config.toml
n_head = 18
d_mlp = 3840
norm_eps = 1e-05
rope_base = 10000.0
lr_mult_down = 0.7
decay_shape = "pow"
doc_mask = false
Each number is 128 + 24 x the weight over its row's rms, rounded and kept within 0 to 255. Layers, rows and columns count from 0. The size above them is the row's rms in percent of the matrix's.

# layer 6 MLP up, 3840x768, rms 0.0954, rows 1919-1965, columns 416-447
size [ 99  98 105 106  96 103  93 104  99 101  96  97  94  95  93  98 102  99 106 101 100 106 110 102 105 101 101 101  89 103 103  98  99  90 103 102 108 100  90  94  85 104 108 101 104  99 113]
[[134 147 118 141 123 142 114 103 137 116  92 131 164 102 128 173 151 105 129 167 104 156 150 113 126 171 159  91 143 117 118 106]
 [152 183 129 152 112 115 131 141  90  68 103  85 110 123 137 113 122 131 121 137 127 184 157 138 116 136 112 147 139 105 132 118]
 [145 160 122 118 149 152 117  99 101 115 119 145 138 151 128 147 113 153 119 129 120 162 134 103 148 150 147 152  82 181 124  84]
 [106 135 107  87 165 137  99 154 130 127 105 132  91 133 122 112 129 122 127 128 115 154 143 133  95  94 132 138 124  87 126 120]
 [140 116  98 119 100 145 138  91 132 139  74 170 134 100 130 108 127 124 116 132 119 152 184 127 108 139 114 167 152  87  77 156]
 [120 134 102  99 134  81 121 138 162 132 113 135 110 137 152  61 210 111 158 165 116 137 131 125 126 167 142 131  99 129 130 100]
 [108 142 201 148 144 104 140  99 146 122 100 114 145  93 132  98 165 109 183 125 145  92 128 126 141  98 141 119 140 106 104 101]
 [118 136 134 121  92 121 143 120 115 128 120 116 138 131  94 145  93 132 156 124 137 107 110 118 139 154 145 170 106 152 130 141]
 [123 125 101 122  89  80 105 164 149 164 135 119 117 177 130 131  94  93 112 135 142 116 126 123 111 111 163 158 145 161 114  98]
 [169 152 161  99 126 132 136 105 118 155 128 162 123 109 148 114 140 128 130 164 147 133 139 124 176 121 132 154 120  96 137 156]
 [163 148 139 154  96 152 119 154 124 149 105  95 142  39 126 157 158 174 130 155  97 125  96  59 153 135 137 132 147 144 132 142]
 [111 128 125 133 149 160  90 116 142  95  81 172 156 134 126 141 117 131 123 152 134 142 140 100 174  60 133 102 132 126 104  96]
 [131 144 183 128 113 122 110  97 162 108 150 150  97 131 137 129 141 109 143 123 104 157 154 119 152 139 122 133 151 141 114 118]
 [128 167  73 102 125 132 133  89 117 141 138 165 141 156 173 150 148  95 129 145 120 135 101 182 129 132 126 129 143 127 188 136]
 [167 141 132 155 138 144 124 133  82 150 137 117 144 162 124  77 149 164 158 132 148 135 140 103 151 153 118 144 129  64  81 154]
 [138 177 156 151 135 116 121 128 108  97  98 122 149 135 177 126 199 162 154 101  92 131  96 138 123  75 158 133 133 109 119 162]
 [163 175 146 116 122 130 148 174 109 107  87 136 140 150 124  82 101 116 123 150 100 145  81 155 136 107 134 179  91 133 103 116]
 [148 153 137 138 127 140 123 160 117 122 118 116 167  95 148 124 175 120 144 100 136 150 110  82 143 143 120 123  89 135 131 142]
 [ 77 129 105 137  97 117 150 121 109 141 135 124 119 163 117 134 103 118 170 167  77 111 141 111 112 136 104 160 161 127 134 128]
 [137 123 124 107 145 148 156 129 108  76 100 140 104 155 103  64 131 100 109 159 170  97 143 130 175 160 127 104 120 122 107 131]
 [103 126 132 106 162 139 140 160 151 172 107  88 113 135 147 137 122 128 160 111 155 153 140 181 131 110 115 121 118 113 133 133]
 [146 158 128 153 175 162 144 178 173 143 136 161 104 158 119 116 124 137 130 106 141 155 114 148 125 143 171 123 137 162 121 189]
 [149 122 127 119 146 132 120 158 161 164 130 164 161 112 132 107 106 161 120 165 149 173 140 141 106 137 156 145  80 160 140 144]
 [139 156 108 135 164 160 141 102 109 150 140 103 138 122  84 125 149 104 138 131 127 129 138 144 105 117 118 114 149 144 154 108]
 [144 150 154 133 157  97 163 133 141 116 124 151  91 116 157 156 127 158 159  65  89 150 139 114  87 112  98  75 144 141 130 141]
 [168  95 157 129 105 147 171 152 145  89  94 114 132 112 119  94 166 138 128 137 135 117 116 141 114 168 111 150 142 159 143 134]
 [168 129 130 190  68 140 134 159 141 102 127  71  98 113 133 103 126  78  88 158 113 130 108 118 119 128 112  79 121 115 134 112]
 [121 101 161 151 108 127 144  84 126 121 149 136 142 149 153 143 111 117 185 150  93 105 121  99 167 144 136 120 129 132 130  97]
 [123 151 177  94  53 174 122 127 120 134 145 142 105 122 118 135 123 106 141 108 110 142 124 155 135 170 156 143 117 125  63  94]
 [100 151 104 121 140 117 140 108 116 107 140 152 117 121 132 108 111 109 150 124  72  99 119  98 120 107 117 105 130 126 146 145]
 [101 155 127 154  87 130 104 150 138  84 111 138 115 133 119 146 147 182 173 126 132 166 140  79 128  74 137 122 176 117 138 138]
 [139 112  86 142 123 165 107 105 156  93 124  96 127 119 115 131 119 116 101  80 133 165 106 117 115 124 142 112 175 154 133 105]
 [121 128 123 126 130 104 110  75 142 116  60  99 119 123 142 114 123 139 111 153  88 175 130 156 140 134 112 177 106 140 106 135]
 [108 106 148 113 141 131 108 144 149 110 132 130 108 136 156 169 155 180 145 152 118 154 100 130  94  95 108 159  95 171 123 139]
 [108 178 137 177  89 166 171 101 136 122 138  88 109 155 141 121 144 129 136 135 110 162 158 123 112 135 116 124 150 153 155 109]
 [131 135  98 114 133 138 171 161 162 135 113 143 121 112 118 130 107  91 112 137 124 145  88 147 139 172 120 148 135 157 113 136]
 [137 136 122 131 104 135 151 159 138  99 128 181 126 123 110 136  78 149 144  99 144 155 174 174 120 130 171 150 136 130 138 144]
 [130 152 117 134 136 113 121 121 129 159 108 160  90 126 139 141 177 126  92 115 114 109 137 143 138 112 110 112 141 141  90 106]
 [ 99 195 130 134 155 149 133 124 159  91 142 120 136 158 112 114 135 120 162 138 129 151 139 102 170 158 127 123 176 110  92 116]
 [111 141 162 111  94 140  97 122 123 154 111 101 176 139 144 140 109  96  78 127 118 178 158 120 116 141 158 108  75 121 145 114]
 [132 104 128 131 123 136 107  68 137 120 148 164 152 140  84 112 157 109 142 108 127 121 160 110 141  95 125  94 116 144  99 125]
 [119 134 124  95 158 135 116  64 127 122 103 113 128 157 130 110 200 117 122 112 142 132 132 116 108 133 142 111 152  70 100 147]
 [117 147 156 133 138 161 115 122 152 117 170 133 159 130 173 128 146 152 157  89 154 142 105 130 153 151 149 113 160 154  94 156]
 [141 132 133 158 123 107 119 119 102 125 150 118 117 175 103  80 141 138 138 134 104 153 101 135 123  83 133 146 128  93 135 142]
 [162 147 127 109 146 157 140 118 144 153 133  96 100  90 145  96 135 142  96 164 100 117 128 122 159 131 168 172 141 163 141 105]
 [125 138 148  67 113 129 147  97 138 148 127 140  94  99 136 147 171 124  99 101 125 130 158 149 120 103 181 103 150 158 144 146]
 [102 152 129 128 139 135 114 120 103 140 156 106 106 102 128 184 103 116 133 145 103 145 135 171 132 153 137  90 151 120  75  93]]
# layer 6 MLP down (transposed), 3840x768, rms 0.0134, rows 1919-1964, columns 416-447
size [ 98 105 104  93  93  91  90  93  98 100 100 168  86  89  92  95 107  94 105 102  91  84  95  90  93  99  90  92  90  83  95  96 102 106  90 114 101 100  95 107 110 103  94  97  87  89]
[[136 102 135 112  99 125 116 125 126 149 164 155 121 135  81  90 161 115 133 134 136 151 100 133 161 127 146 129 134 130 143 132]
 [150 137 120 112 129  96  98 114  87 131 145 184 120 155  93  87 116 131 116 140 144 132 111 101 136 149 178 126 136 166 126  97]
 [110 112 132 121 175 100 177 106  97 133 105 124 131 125 108 156 159 122 112  78 140 113 140 130 140 122 101 115 157 109 140 160]
 [140 140 141 152 151 163  81 132 116 116 131  91 130 124 131 138 138  97 103 161  74 144  97 136 102 144  93 154 148 134  70 127]
 [109 147  94 145 136 139 138 117 138 178 118 145 125 141 120 136 111 100 106 111 139  93 117 130 164 178 134 126 143 140 121  86]
 [137 121 190 119  82 117 129 112 116  68 128 122 144 148 129 144 140 142 169 146 107 150 127 110 176  98 106  41 145 121 120 125]
 [ 95  83 129 111 104 105 127 142 119  83 128 130 136 146 132 101  99 105 103 109 107  90 113 126 165 140 121 141  72 159 103 124]
 [127 160  59 136 137 120 123 118  85 129 121 143 114 181 160 193 140 116 123  98 154 141 123 114 136 145 132 110 136 115  97 154]
 [102 117  95 142 102 151  81 111 150 106 162 160 101 152 127 112  89 124  99 133  93 101 122 145 137  95 109 100  84 131 119 129]
 [155 159 124 127 169 110 128 137 125  93 109 141 102 121 107 144 132 123  85  84 108 126 135 106 155 162  98 141 155 179 134 139]
 [126 143 111 116  98 138 117 113 118 115 153 104 134 128 134 119  99 150  82 149 192 135 136 130 117  80 102 131 135  99 174 129]
 [118 125 110 122 150 130  99  73 113  97 103 139 104 100 136 126 102 148 116 118 115 104 133 103 148 119 143 130 103 133 133 104]
 [163 116 149 117 108 155 142 111 116  92 137 115 107 159 122 101  98 102 169  97 108 131 101 146 137  72 128 131 131 111 172 114]
 [119 120 129 123 125 100 149 119 151 135 149 125 141 110 115 171 173 122 151 125 109 108 133 160 137 169 128  61 150 105 148 129]
 [ 82 129 155 143  98 109 105 143 108 117 130  75 113 149 149 152 146 136 160 116 127 114 144 110 159 104 108 105 130  94 110 126]
 [150 161  69 118 117 163  98 165 111 142 125  92 137 123 149 101 138 129 164 126 112 116 118 138  97 111 111 154 146  92 120 159]
 [ 95 132 146 140 116  90 156 136  73 122 116 151 151 128 100 119 110 166 149 122 156 110  91 121 134 138 145 157 141 146 150 153]
 [176 140 158 171 156 125 156 151 150 185 186 135 157  88 110 114 154 103 157 160 158 116 145 163  93 107 118 178 110 108 104 128]
 [ 88 107 164 151 138 130 122 131 130 145 141 153 136 149  88 149 129 141 124 164 108 110 137  81 100  92 121  96 129 157 141 125]
 [ 86 148 104 107 138 117  99 144 123 126 164  95 115 112 136 145 162 119 127 152  91 150 120 132  97 141 103 115 129 169 156 127]
 [134 122 115 132 144 129 142 136 134 122 119 112 126 130 143 120 103  95 138 145 125 123 145 115 136 170  78 143  94 158 136 140]
 [148 116 125 128 112 150  96 124 169 127 134 140 122 153 125 159 118 119 159 121 125 165 100 153  90 148 138 140 150 137 152 130]
 [118  83  95 124 135 127 129 151 117  99 124 142 102 136 120 123  95 111 120 166  95 114 113 133 144 126 153 128  90 130 122 107]
 [130  94 138 112  94 101 175 146 129 113 108 112 110 104 121 132 124 135 132 127 126 108 161 110 123  90 134 125 139 170  99 134]
 [101 125 158 102 158 176 143 142 147  90 128 103 150 168 154 107 153 104 155 117 123 131 141 149 153  88 146 119 136  97 136 137]
 [111 113 101 143 135 191 162 112 162 120 116 112 141 147 112 117 128 101  76 104 125 111 120 140 105 139 188 146  87  95 159  76]
 [114 100 143  79 104 178 105 155 163  92 111 116 144 164 113 136 142 119 143 153 131 107 134 115 120 130 130 107 143 196 164 114]
 [177 100 116 123 111 162 156 127 142 140 140 112 140 181 116 146 109  79 114 176  89 141 166 138 135  99 100 129  95 124 109 127]
 [ 92 103 113 196 153  82 145 103  77  57 121  89 138 155 147 102 148 140 113 155 164 147 132 143 126 118 139 117 150 107 144 148]
 [116 143 101  97 129 123 150 161 142 150 153 117  87 102 139 105 117 122 126 119  90 143 106 144 142  99 123 144 173 166 103 151]
 [108  87 162 111 122 137 158 101 121  70 135 152 134 137 109 119 132 135 177  92 133 126 129 116 132 144  90 105 105 148 117 183]
 [124 108 136 148 104 143 109 124 145 119 152 136 180 146 108 116 136 103 165  95 135 150 165 171 148 138 183 157 130 125 127 147]
 [119  87  93 102 154 139  93 135 151 145 138 104 112 100 129 146 162 123 102 105 109 107 147 125 119 154 146 114 128 129 111  97]
 [105 127 135 124 107 161 175 143 106 135 100 124 131  93 114 141 137 129 145  92 145 123 138 122 126 159 129 124 122 117 114  98]
 [ 85  97 143 123 101 112 157 123 143 118 112 151 141 164 158 109 136 155 144 110 166 133 109  96 116 102 140 156 126  85 167 147]
 [135 139 156 162 153 107 109 129 126 111 154  87 170 117 158 128 137  92 136 133  93 147 131 124 177  98 148 115 133 143 110 126]
 [160 150 141 102 141 132 143 130 141 125  71 132 113 158  84 133 115 132 133 151 123 100 116 140 152 176 113 136 169 108 177 165]
 [158 125 149  84 143 135 122 111  87 134  57 119 131 100 133 164 141 118 150 153 126  95 120 143 148 154 167 137  93 122 120 144]
 [117 162 142 191 109 105 139 165 122 117 143 152 161 127 120 156 160 109 122 140 110 174 120 143 103 128 193 169 145 152 136 148]
 [157  81 116 172 173 174 151 117 117 153 102 116 161  82 166 117  88 130 135 112 130  87  93 130 100 106 152 120 132 100 121 146]
 [140  97 101 124 115 101 135 119 161 130  98 150 166  97 157 120  97 164 109 126 142 115 139 113 137 131  78 110  82 140 133 112]
 [118 139  94 106 153 157  95 120 166 147 106  91 156 113 154 138 141 130 134  97 146  83 151 134 109 162 169 109 130  89 133 103]
 [103 101 121 113 162 146 149 130 132 122 124 137 114 136  90 154 121 113 122 158 111 121 143  96 139 162 157  92 166 113 140 133]
 [124 162 113  90  98 129 106 112  89 114 121 127 134 137 144 133 134 158 125 108 104 143 127 202 172 141 116 121 124 178  96 132]
 [ 98 109  96 112 145 119 106 162 141 155 161 127 132 161 107 136 117 169 108 120 148 102 149 129 155 135 112 139 136 117  97 121]
 [160 110 142 155  78 119 105 125 122 128 154  84 114 121 131 109 116 113 110 154 139 113 156 124 128  99  88 132 104 126 111 120]]